config.yaml
head_dim: 64
intermediate_size: 1024
rope_theta: 10000.0
qk_norm: false
attn_scale: 0.125
parallel_block: false
init_std_o: 0.0
optimizer: "muon_variant"
learning_rate: 0.0172
beta1: 0.95
lr_head: 0.00936
warmup_steps: 200
max_steps: 8034
Each number is 128 + 24 x the weight over its row's rms, rounded and kept within 0 to 255. Layers, rows and columns count from 0. The size above them is the row's rms in percent of the matrix's.

# layer 9 attention value, 128x384, rms 0.24, rows 0-127, columns 128-159
size [106 109 108 110 101 108 103 108 103 108 104 102 102 104 105 102 103 108 101 102 110 107 107 106 108 107 109 105 109 106 104 105  98 102 103 110 109 107 104 104 101 105 106 110 107 104 107 106 103 102 100  95 104  98 104 110 106 108 104 106 104 104 103 105  92  99  91  92  95  93  98  94 102  89  92  93  95  92  96  98  96  93  98  93  91  89 103  91  95  95  95  98  95  91  96  92  96  94  88  93  92  98  99 102  90  95 100  92  94  96  95  93  95  90  94 100  90  87  93 100 105  92  94  90  96  97 100  94]
[[152 117 152 153 118 152  90 137 125 139 114 120  93 155 140  85 136 142 116 147 165 126 121 117 119 145 111  91  55 124 130 125]
 [137 119  85 114 138 148 122 147 153 183 104 111 161 170 125  96 153 142 140 143 115 108 125 130 124 107 164 180 121 118 111 147]
 [115 133 122 115 120 125 115 137  91 140 128 133 156 115  99 127 114  96 144 106 185 113 105 104 128 112 121 125 122 152 139 130]
 [ 74 131  80 135 159 144 142 118 121 115 136 124 126 128 140 113 122 149 120 121 107 139 130 128  90 149 108 109 129 127 135 142]
 [ 85 136 142 133 174 152 110 101  87  97 134 151 111 134 111 105 104 134 137 173 150 142 161 193 115 100 136 147 160 154 130 112]
 [119  90 113 133 106 100 167 112 132 115 172 144 128 164 121  95 162 153 117 111  72 143 138 148 130 144 166  63 146 151 138 113]
 [ 99 116  81 148 139 109 122 122 110 138 156 110 122 148 137 147 113 123 120 133 153 170 140 136  89 124  97 122 111 102 124 108]
 [112 125 122 128 115  62 136 140 122 122 181 120  90 117 151 151 140  97  66 195 126 123 114 132 154  98 143 114 114 116 127 134]
 [110 136 174 145 121 123 144 110 134 142 154 102 112  93 130 109 148 141 148 113 128 141 138  78 152  69 150 196 115 147 136 161]
 [136  99 124 142 146 132 128 145 142  97 129 141 102  97 121  88 106 113 106 116 122 145 130  91 134 137 151  87 136 137 149 118]
 [125 157 111 177 174 104 106 106 130 154  93 121 141  96 101 137 122 170 146 100  97 130 121 129 143 129  77 105 169 157 131 123]
 [226 124 151  98 119 146 119  94 145 140 122 109 129 181 136 141 141 128 138 143 122  93 146 146 120 135 117  96 140 152 125 132]
 [130 131 150 150 115 151  94  86 104  95 135 117  73 104  97  91 143 153 161 117 135 132 157 122 112 156 147  50 115 136 118 146]
 [152 119 103 156  92 130 149 160  94 155 103 163 105 166 163 132 161 142 169 157 121  85 151 106 130 136 176  84  66 135 123 136]
 [107 122 157 117 152 162 127 119 124 146 125 139 110 107 116 167 151 124 143 124 110 127 132 129 128 178 130 133  82 156 132 129]
 [152 153 104 109 163 141 101 116 102 129 127 115 135 131 141 128 128 123 154 103  81 153 115 102 142 144 117 114  82 115 107 140]
 [185 104 167 108 119 120  83 119 159 105 132 123  98 158 115  99 131 104 106 156 136 115 101 161 147 140 192 112 116 135 128 121]
 [ 90 109 151  83  96 113 125 139 132 143  94 114  96 118 113 110 133 122 105 138 193 104 116 182 126 127 122 120 132 170 112 107]
 [156 164 110 140 149 151 149 110 185 112 185 131 119  88 149 135 141  98 111 162 165  93 140 101 156 150 185  97 171 120 124 136]
 [ 92 103 129 114 134 102 144 121 144 128 141  79 137  84 162 149 135  89 132 159 109 123 117 116 149 127  81 102 132 143 134 139]
 [113 171 118 123  95 190 124  94 183 189 145 110 118 147 162  85 132 127 130 112 176 124 103 134 139 105 131 131  92 151 121 104]
 [ 93 131 154  89  92 160 154 109 144 118 126 152 130 122 141 128 116 130 149 141 148 190 112 112 154  73 142 120 162 111 116 146]
 [146 110 140 149 142 120 163 137  89 133 116 108 129 113  98 147 115 111 131 102 147 182 126 104 132 157 124 155 141 101 126 121]
 [158 174 148 122 131 133 113 151 161 101 147  99 123 132 120 120 129 131 129 140 164 130 131 114 124 152 119 133 119 119 142 139]
 [138 106 132  52 114 161 139 158 116  88 142 177  92 128 137 127 132 133 137 104 121 139 109 138 135  98 150 116 118 141 128 130]
 [124  94 108  64 146 137 122 129 133  96 133 114 108 109 161 112 110  84 114 161 120 118 128 129 115 115  92  85 116 184 134 118]
 [103 116 140 121 122 186 105 140 138 104 135 124 128 150 151 124 110 128 127 133 171 110 153 129  83 122 156 140 130 178 124 103]
 [191 129 146 137 113 152  96 144 142 134 137 141 121  90 101 119 130 153 135 105  50 126 114 126 177 131 113 142 143 105 128 142]
 [ 87 116 125 131 119 115 141 134 148  82 150 111 106 152 101 144 176 132 115 141 172  78 159 131 111 126  90  93 137 149 133 138]
 [126 127 123 157 150 124 126 117 132 112 156 117 121 111 115 122 123 138 145 138  93 111 147 117 132 160 135 116 132 163 141 114]
 [126 134 111 105 123 143 142 112  58 158 143 109 108 145 150 126 143 140 113 117 121 110 143 121 193 137 127 156 136 117 121 152]
 [102  67 105 110 130 166 151 132 152 153 105 147 107 105 116 123 128 128 138 113 137  89 123 137 170 153 128 133 139 125 126 133]
 [102 143  94 112  97 127  96 135  80 155 117 144 112 159 131 114  65 115 102 108 116 151 141 142 115 118 138 123 116 115 119  92]
 [186 144 104 160 130 127 191 131 119 120 110 159 132  94 127 173 152 113 144  94  99 155 114  98  92 127 111 117  94 149 140 133]
 [123 138 110 166 147 126 166 115 126 138 104 120 120 102  99 128 164 143 135 152 167 162 147 149 114  97 157 150  84 139 129 137]
 [ 89  96  85 166 117  95 140 123 109 111 116 135 133 121 132 144 139 134 114 131  85 134 161 123 111  98 128  69 150 148 129 141]
 [114 144 146 111 142  69 101 102 113 135 123  91 128 111 101 152 129 101 130 142 134 132 171 169  91 166 110  63  90 148 128 125]
 [117 198 184 127 126 117 103 116 146 153 156 111 132 105 111 128 130  91 111 138 159 142 139 142 205 139 147 160 120 144 112 110]
 [110  95 116 104 151 105 161 132 129 127 126 158 120  98  93  93  70 114 114  92 153  98 127 105 157 158 113 131 165 151 128 138]
 [159 157 145 123 148 117 146 144 118 130 118 126 128 155 170 157 148 148 117 157 127 158 120 160 165 147  83 121 198 116 136 146]
 [ 89 126 143 144 153 147 111 130 149 116 126 156 122 132 126 110 112 128 109 151 152 162 152 146 132 121 129 101 117 107 125 151]
 [ 60 150 142 148 125 128 111 142 130 154  97 109 153 130 122 110 159 133 134 133 125 109  88 159 127  99 157 198 144 149 128 132]
 [150 150 129 115 167 100 101 131 125 140 150 150 138 114 139 124 128 114 112 166 112 129 128 141 156 124 141 188 128 132 137 137]
 [148 151  85 148 140 131 140 134  81 113 113 123 127 123 121 140 111 116 164 144  68 161 180 146 126 151 125 131 113 117 106 140]
 [ 83 170  98 177  96 106 121 104  95 121 168 161 134 143 145 150 147 143 133 144  88 134 142 108 142 154 140  96 156 115 136 137]
 [146 143 132 160 120 106 134 154 107 130 157 125 138 115 155 116 137 141 115 105 119 124 157 135 139 140 111 108 144 115 124 125]
 [141 161 158 119  60 105 134 133 170 121 123 124  97 109 155 109 182 162  96 154  96 135 163  84 111 137 153 122 121 144 147 123]
 [125  75 107  93 161 132 134 168 170 111 144 123 120 128 187  86 126 135 137  91 114 137  92 147 159 125 121 138 166 140 107 126]
 [172 190 123 126  96 141 163 122 126  89 140 149 164 177 123 129 132 122  89 103 137 156 133 106 113 150  94 173 132 126 114 154]
 [178 140 118 118 137  97 128 141 111 116 143 121 135 138  90 176 162 152 116 120 143 128 132 126 130 125 114 170 159 112 112 139]
 [159 120 115 152 134 143 171 140 130 114  96 103 136 126 127 106 161 105  96 139  97 106 111 156 132 158 101 127 111 156 125 149]
 [170 172 135 102  94 137 170 158 122 101 149 115 114 161 162 162 120 136  82 159 106  93  51 182 161 121 142 113 101 209 116 105]
 [124  98 126 151 119 138 168 111 149 169 116 138 126 103 135 142 113 145 150 120 115 164 140 128 152 124 128 121 134 170 136 126]
 [109 161  98 120 127 147 117 124 130 162 103 113  94 141 149 122 122 106 116 129  93 127 137 119 140 125  96 210 166 120 124 131]
 [105 109 143 169 101 103 115  94 129 148 118 135 114 137 142 158 123  93 135 146  71 123 143 135  87 160 114 105 143 121 139 153]
 [129  72 104 125 141 164 132 149 161 150 160 112 136 167 142 114 139 118 165 106 132 158  98 135 107 132 148 179 120 121 133 125]
 [142 149 108  95 164 129 158 152 174 121 144 107 119 127 137 140 141 141 131 110  98 154 143  92  44 142 146 117 173  57 119  96]
 [120 106 124 146 146 120 126  85  90 154 167 118 125 133 122 134 116 133 132 125 117 136 132 122  97 164 129 159 112 121 128 141]
 [150 132 107 144 114 106 148 104 118 156 154 121 136 155 141 105  95  86 137 143 149 109 156  90 123 107 124 102 149 129 115 137]
 [ 96 118 131 146 100 160 130 126  72 118 131 142 126 155 136  86 112 121 101 138 103 100 115 137 121 135  85 148 165 118 121 141]
 [113  92 128 133 144 143 156 133 126 129 170 126 153  99 120  78 113 125 101 153 100 119 165 168 145 111 112 117 168 153 128 130]
 [132 112 102 135 146  94 154 157 138 149 145 138 145 104 125 111 130 143 145 125 116 175 152 107 132  82 107 110 132 166 135  80]
 [141 140 107 124 111 153 150 148  80 160 136 111 109 152 174  83 182 136 124  97 180 118 137 145 140 123 106 126 144 135 124 115]
 [136 151 135  89 136 122 125 104  98 147 109 156 124 123 116 125 110 120 136 157 110  75  86 153  75 150 148 173 120 119 133 137]
 [ 80 190 159 107  96 152  81 104 124 158 132 137 156 130 103 133 149 137 154  97 142 143 104 123 117 164  88 122 127 140 122 114]
 [183 151 148 116 160 128 151 174 131 139 115 115  96 139  91 130  95 143 144 136 139  96 138 157 144 123 165 128 165 131 132 113]
 [130 144 135 107 122  94 106 164 120 119 134  88  81 103  73 138  82 157 126 111 112  79 139 127 120 118 119 141 115 158 140 168]
 [120 136 147 128 161 131 165 168 106 101 128 119 153  78 112 149 141 154 146 144 132 126 137 137 106 137 117 118 148 116 134 109]
 [141 118 165 154 169 177 130  93  95 133 121 126 147 144 152 136 121 120 135  91 116 125 152 140 141 141 107  79 112 107 124 146]
 [143 129 115 129 166 132 112  94 112 107 147 129 130 139 134  91 106 114 114 118 133  66 111 100 196 135 141 163 127 128 125 114]
 [115 153 131 152 117 133 100 138 120  65 147 130 148 155 149 140 116 113 139 161 152 153 148 138  87 105  87 155 137 135 128 115]
 [155 174 127 128  88 128 128 170 171 115 162 136 128 125 139 147 132 100 117  73 137  98 130 148 105 115 165 131 137 144 140 132]
 [128 159 131 147 116 158  81 176 144 100 107 141 126  98 129 123 113 160 107 159 138  97 169 119 102  85 125 130  68 144 140 121]
 [126  87 163 140 133 126 145  95 151  61 115 149 105 113 146 143 116 122 119 138 106 138 139 131  98  81 145 175 130 127 144 134]
 [134 134 131 135 131 119 176  93 102 114 138 103  95 132 151 143 119 116  77 104  38 100 104 127 147  99 136 109 158 129 125 122]
 [136 127 134 111 135 117 159 158 126 134 139 101 115 131 109 151 146 133 142 157  90  97 132 121 161 146 137 182 183 118 145 137]
 [149 101 150 204 104 132 102 126 126 131 134  97  87 157 146 129 115 135 147 131 139 155 112 133 119 129 146 121 124 169 140 131]
 [148 129 112 176 122  85 139 132 108 152 144 114 120 134  96 125 164 129 148  92 118 129 112 139 123 135  94 104 156 111 125 121]
 [138  90 182 135 113  88 111 150  85 125 108 133 140 154 162 153 104 142 161  91 125 104 119 105 135 141 106 156 124  77 128 124]
 [123 124 129 143 128 130 196 128 153 138 162 146 108 114 130 148 187 152 100 143 139 158 125 124 125 105 122 118 144 142 136 130]
 [185 123 127 128 159 149 114 121 116 146 142 104 148 110  98 156  89 112 181 114  98  83 129 126 128 134 101 118 133 156 129 111]
 [108 109 118 103 113 141 148 144 129 116 116 126 123  92 105 119 136 144  69 127 107 122 120 130 160 204 109 147 128 121 125 117]
 [147 148 104 116 101 107 126 135 119 137 119 132 129  85 100 117 113  88 144  95 102 145  86 130 102 113 144 149 121 130 120 139]
 [114 119  96 139 118 137 138 130  96 139 150 107 113 168 142 138 133 141 112 140 119  82 106 127 137 148  81 169 138 174 119 119]
 [167 166 128 135 128  80 129 132 108 119 105 131 136 109  80 139 165 103 128 102 154 137 162 164  94  86 149  93 109 154 134 135]
 [139  81 124 127 115  93  98  97 118 151 188  93 141 100 109 149  71 127 125 147 115  95 113 134 140  99 158 147 162 126 140 159]
 [ 70 155 129  99 151 114 157 109 180 166 171 159 155  77 104 122 124 135 188 140 133 123 153 112 113 153  91 140 106 188 117 121]
 [ 87 142 150 119 123 131 143 123 140  89 129 151 116 135 101 158 107 132 141 135 106 122 127 130 131 138 150 118 157 130 128 117]
 [122 119 102 117  95 119 122 119 139 142 131 165 152 135 111  97  79 135 172 104 153 139 122 125 124 121 157 139 140 111 132 113]
 [129 173 109 119 133 165 103  81 111 116  93 138 134 128 148 137 115  94 105 152  82 169 121 139 178 150 122 163 160 131 119 134]
 [155  94 129 148 104 132 121 121 158 146 108 130 118 114 123 119 148 128 130 145 150 109 150  98 100  98 177 100 145 174 119 104]
 [192 141 135 137 156 141 114 155  73 125  99 147 129 158 150 134 100 129 118 101 141 106 118 104 115  93 120 167 118 126 125 138]
 [111 156 169 143 186 165 103 167 159 120 124 140 137 174 187 122 132 120 129 129  85 138 135 116 121 137 126 101 110 142 126 109]
 [ 97 137 127 138 181 147 118 146 122 114 121 117 119 142 109 126 113 120 166 135 126  67 151 143 153  99 120 117  97 135 107 124]
 [189 121 137 131 137 168 123 141  95 149 125 111 164  96 134 111 116 147 142 179 149  77  91 143  88 152 141  90 171 156 145 113]
 [172 166 115 156 150 144 160 136 116 173 119 150 106 130 113 121 131 144 136 138 113 140 155 126 110 169 122 154 104 117 110 117]
 [154  91 170  91 115  97 130 127 130 184 108 122 115 124 113 133  79 126  79 122 120  99 105 107 170 104 134 136 167  84 152 127]
 [158 105 168 146 104 126 119 136 116 140 122 138 129 127 118 160 155 119 127 127 119 144 152 118  88 135  98 109  83 144 138 144]
 [ 91  94 135 137 139 119 140 144 123 139 115 108 135 105 166  99  82 147 129 100 151 106 125 149 161 141 135 116 151  98 127 148]
 [136 129 136 104 127 114 122 114 132  93 143 123 126 122 115 145 112 133 114 116 194 152 141  62 124 150 152 121 160 124 131 139]
 [120 127 131 138  85  71 139  79 129 127  67 122 145 140 140 107 107 129 125 121 119  96 110 118 133 114 126 158 140 114 103 114]
 [110 171 130 106 143 109 165 138 132 102  97 147 150  93 143 143 181 115  97 106 127 141 154 108 144 138 103 163 105  63 123 134]
 [137 135 102 126 125 148 137 172 128 120 102 100 110 158 108 140 126 117  85 147  80 106 104 143  77 126 131 148  99  94 127 145]
 [110 166 109 156 149 137  97 126 136 142 148 133 114 145 132 120 100 141 158  98 121 124 124 140 139  98  98 108 123 127 136 126]
 [117 131 120  80 114 128 141  93 148  97 146  98 130 136 125 136  79 149 169 107 125 167 122 102  99 114 141 136  86  86 120 121]
 [124 164 141 150 112 149  94 119 154 151 135 130 109 120  97 134  70 130 166 166 151 112 132  76 113 102 123 175  78 130 138 132]
 [124 102 153 175 100 120 129 141 131 112 146 132 133 128 138 143 164 109  80 133 123 117  88  96 142 119 106 111 149 104 113 138]
 [134 149 144  96 135 157 108 127 110  89 131 115 129  94 149 116 106 144  99 127 152 157 132 154  79 139 147  80 141 123 116 150]
 [145 125 115  90 145 168 111 137 134 146 144 160  97 146 128 129 113 101 107 139 128 151 155 139 118 158 116 101 121 164 127 135]
 [102  94 151 116  83 102  83  97 106 113 151 130 153  83 141 134 146 121 170 144 117 138 155 118  95 161 101 144  99 131  98 122]
 [125 126 142 136 103 144  97 146 111 121 105  80 110 129 159 125 105 124  92 122 160 130 117 114 169 120 101 197 115  72 136 126]
 [174 116 112 134 137 142 100 147 157 122  90 121 147 148 127 132 116 163 101 124 142 135 121 125 144  92 162 110 160 107 118 132]
 [131 138 119 204 103 143 169 120 147 168 134 100 111 150 161 129 169 131 136 132 146 161 144 109 118 101 150  99 106 145 109 104]
 [ 93 137 118 136 125 172 121 104  85 105 142 115 124 148 131 137 111 143 132 144 113 129 118 149 105 131 100  94 128 139 111 116]
 [164 116  77 170  62 148  83 124  99 164 110 126 112 149  89  96  99 108 135 136 125 110 123 124 140 174  90 126 137 130 129 165]
 [135 129 157  55 144 138 114 160 110 105 168 108 108 134 125 139 180 140 135 119 178 121 120 114 120 160 150 128 129 104 131 122]
 [134 149 161 125  93 159 127  85 140  98 114 112 145 110 118 143 158 141  80 145 120  90 172 121 108 124  93 126 160 142 122 146]
 [154 109 139 128  90 118 121 125  90 114 106 125  91 170 135  92 145 163 107  95 131 117 133  67 103 137 151 133 179 118 131 128]
 [163  92 139 141 134 124 133  98 110 134 116 135 132 142 138 152 155 107 111 135 137 130 117  91  68 138 133 130 174 132 131 114]
 [108  95 120  94 137 163  87 132 115 102 155 149 115 124 129 112 146 135 135 114 121 107 101 130 186 171  66 170  78 130 131 117]
 [109 100 125  61  83 132 135 114 164 115 140 122  85 126 182 148 145 145 178 162 143 142  72  96 120 120 115 101 153  75 137 127]
 [ 74 153 144 134 101 152 105 148 151 151 110 163 172 149 131 133 178 126  84 108 155  96 133 139 116 119  75 125 132 171 112  99]
 [114  90 126 208 132  95 123 147 108 108 159 109 152  93 116 151 123  94 131 154 152 112 135 103 167 101 156  88 137 138 138 119]
 [150 116 126 118 124 148 113 165 135 135  96 129 128 180 145 150 132 116 101 155 123 127 129  85  93 120 119 102 114 184 116 150]
 [133 156 100 163  99 115  97 134 129 100 113 117 115  89 161 108 133 163 139 162 129 127 149 137 126  97 106 106 139 115 130 137]
 [152 104 140 171  95 147 154 124 162  88 130 152 151 130 120 116 128 113 127 110  78 123 142 111 107 187 153 129 155 121 127 128]
 [110 171 128 107 125  96 140  79 181 148 122 125 130 114 181 136 117 135 160 163 150 162  93 181 112 151 122 134 146 150 117 136]
 [182 142 118 138 130 110  92 124 123 120 146  91 136 112 113 104 163 131 146  85 186 136 135 144 140 127 123 137 136 146 123 119]]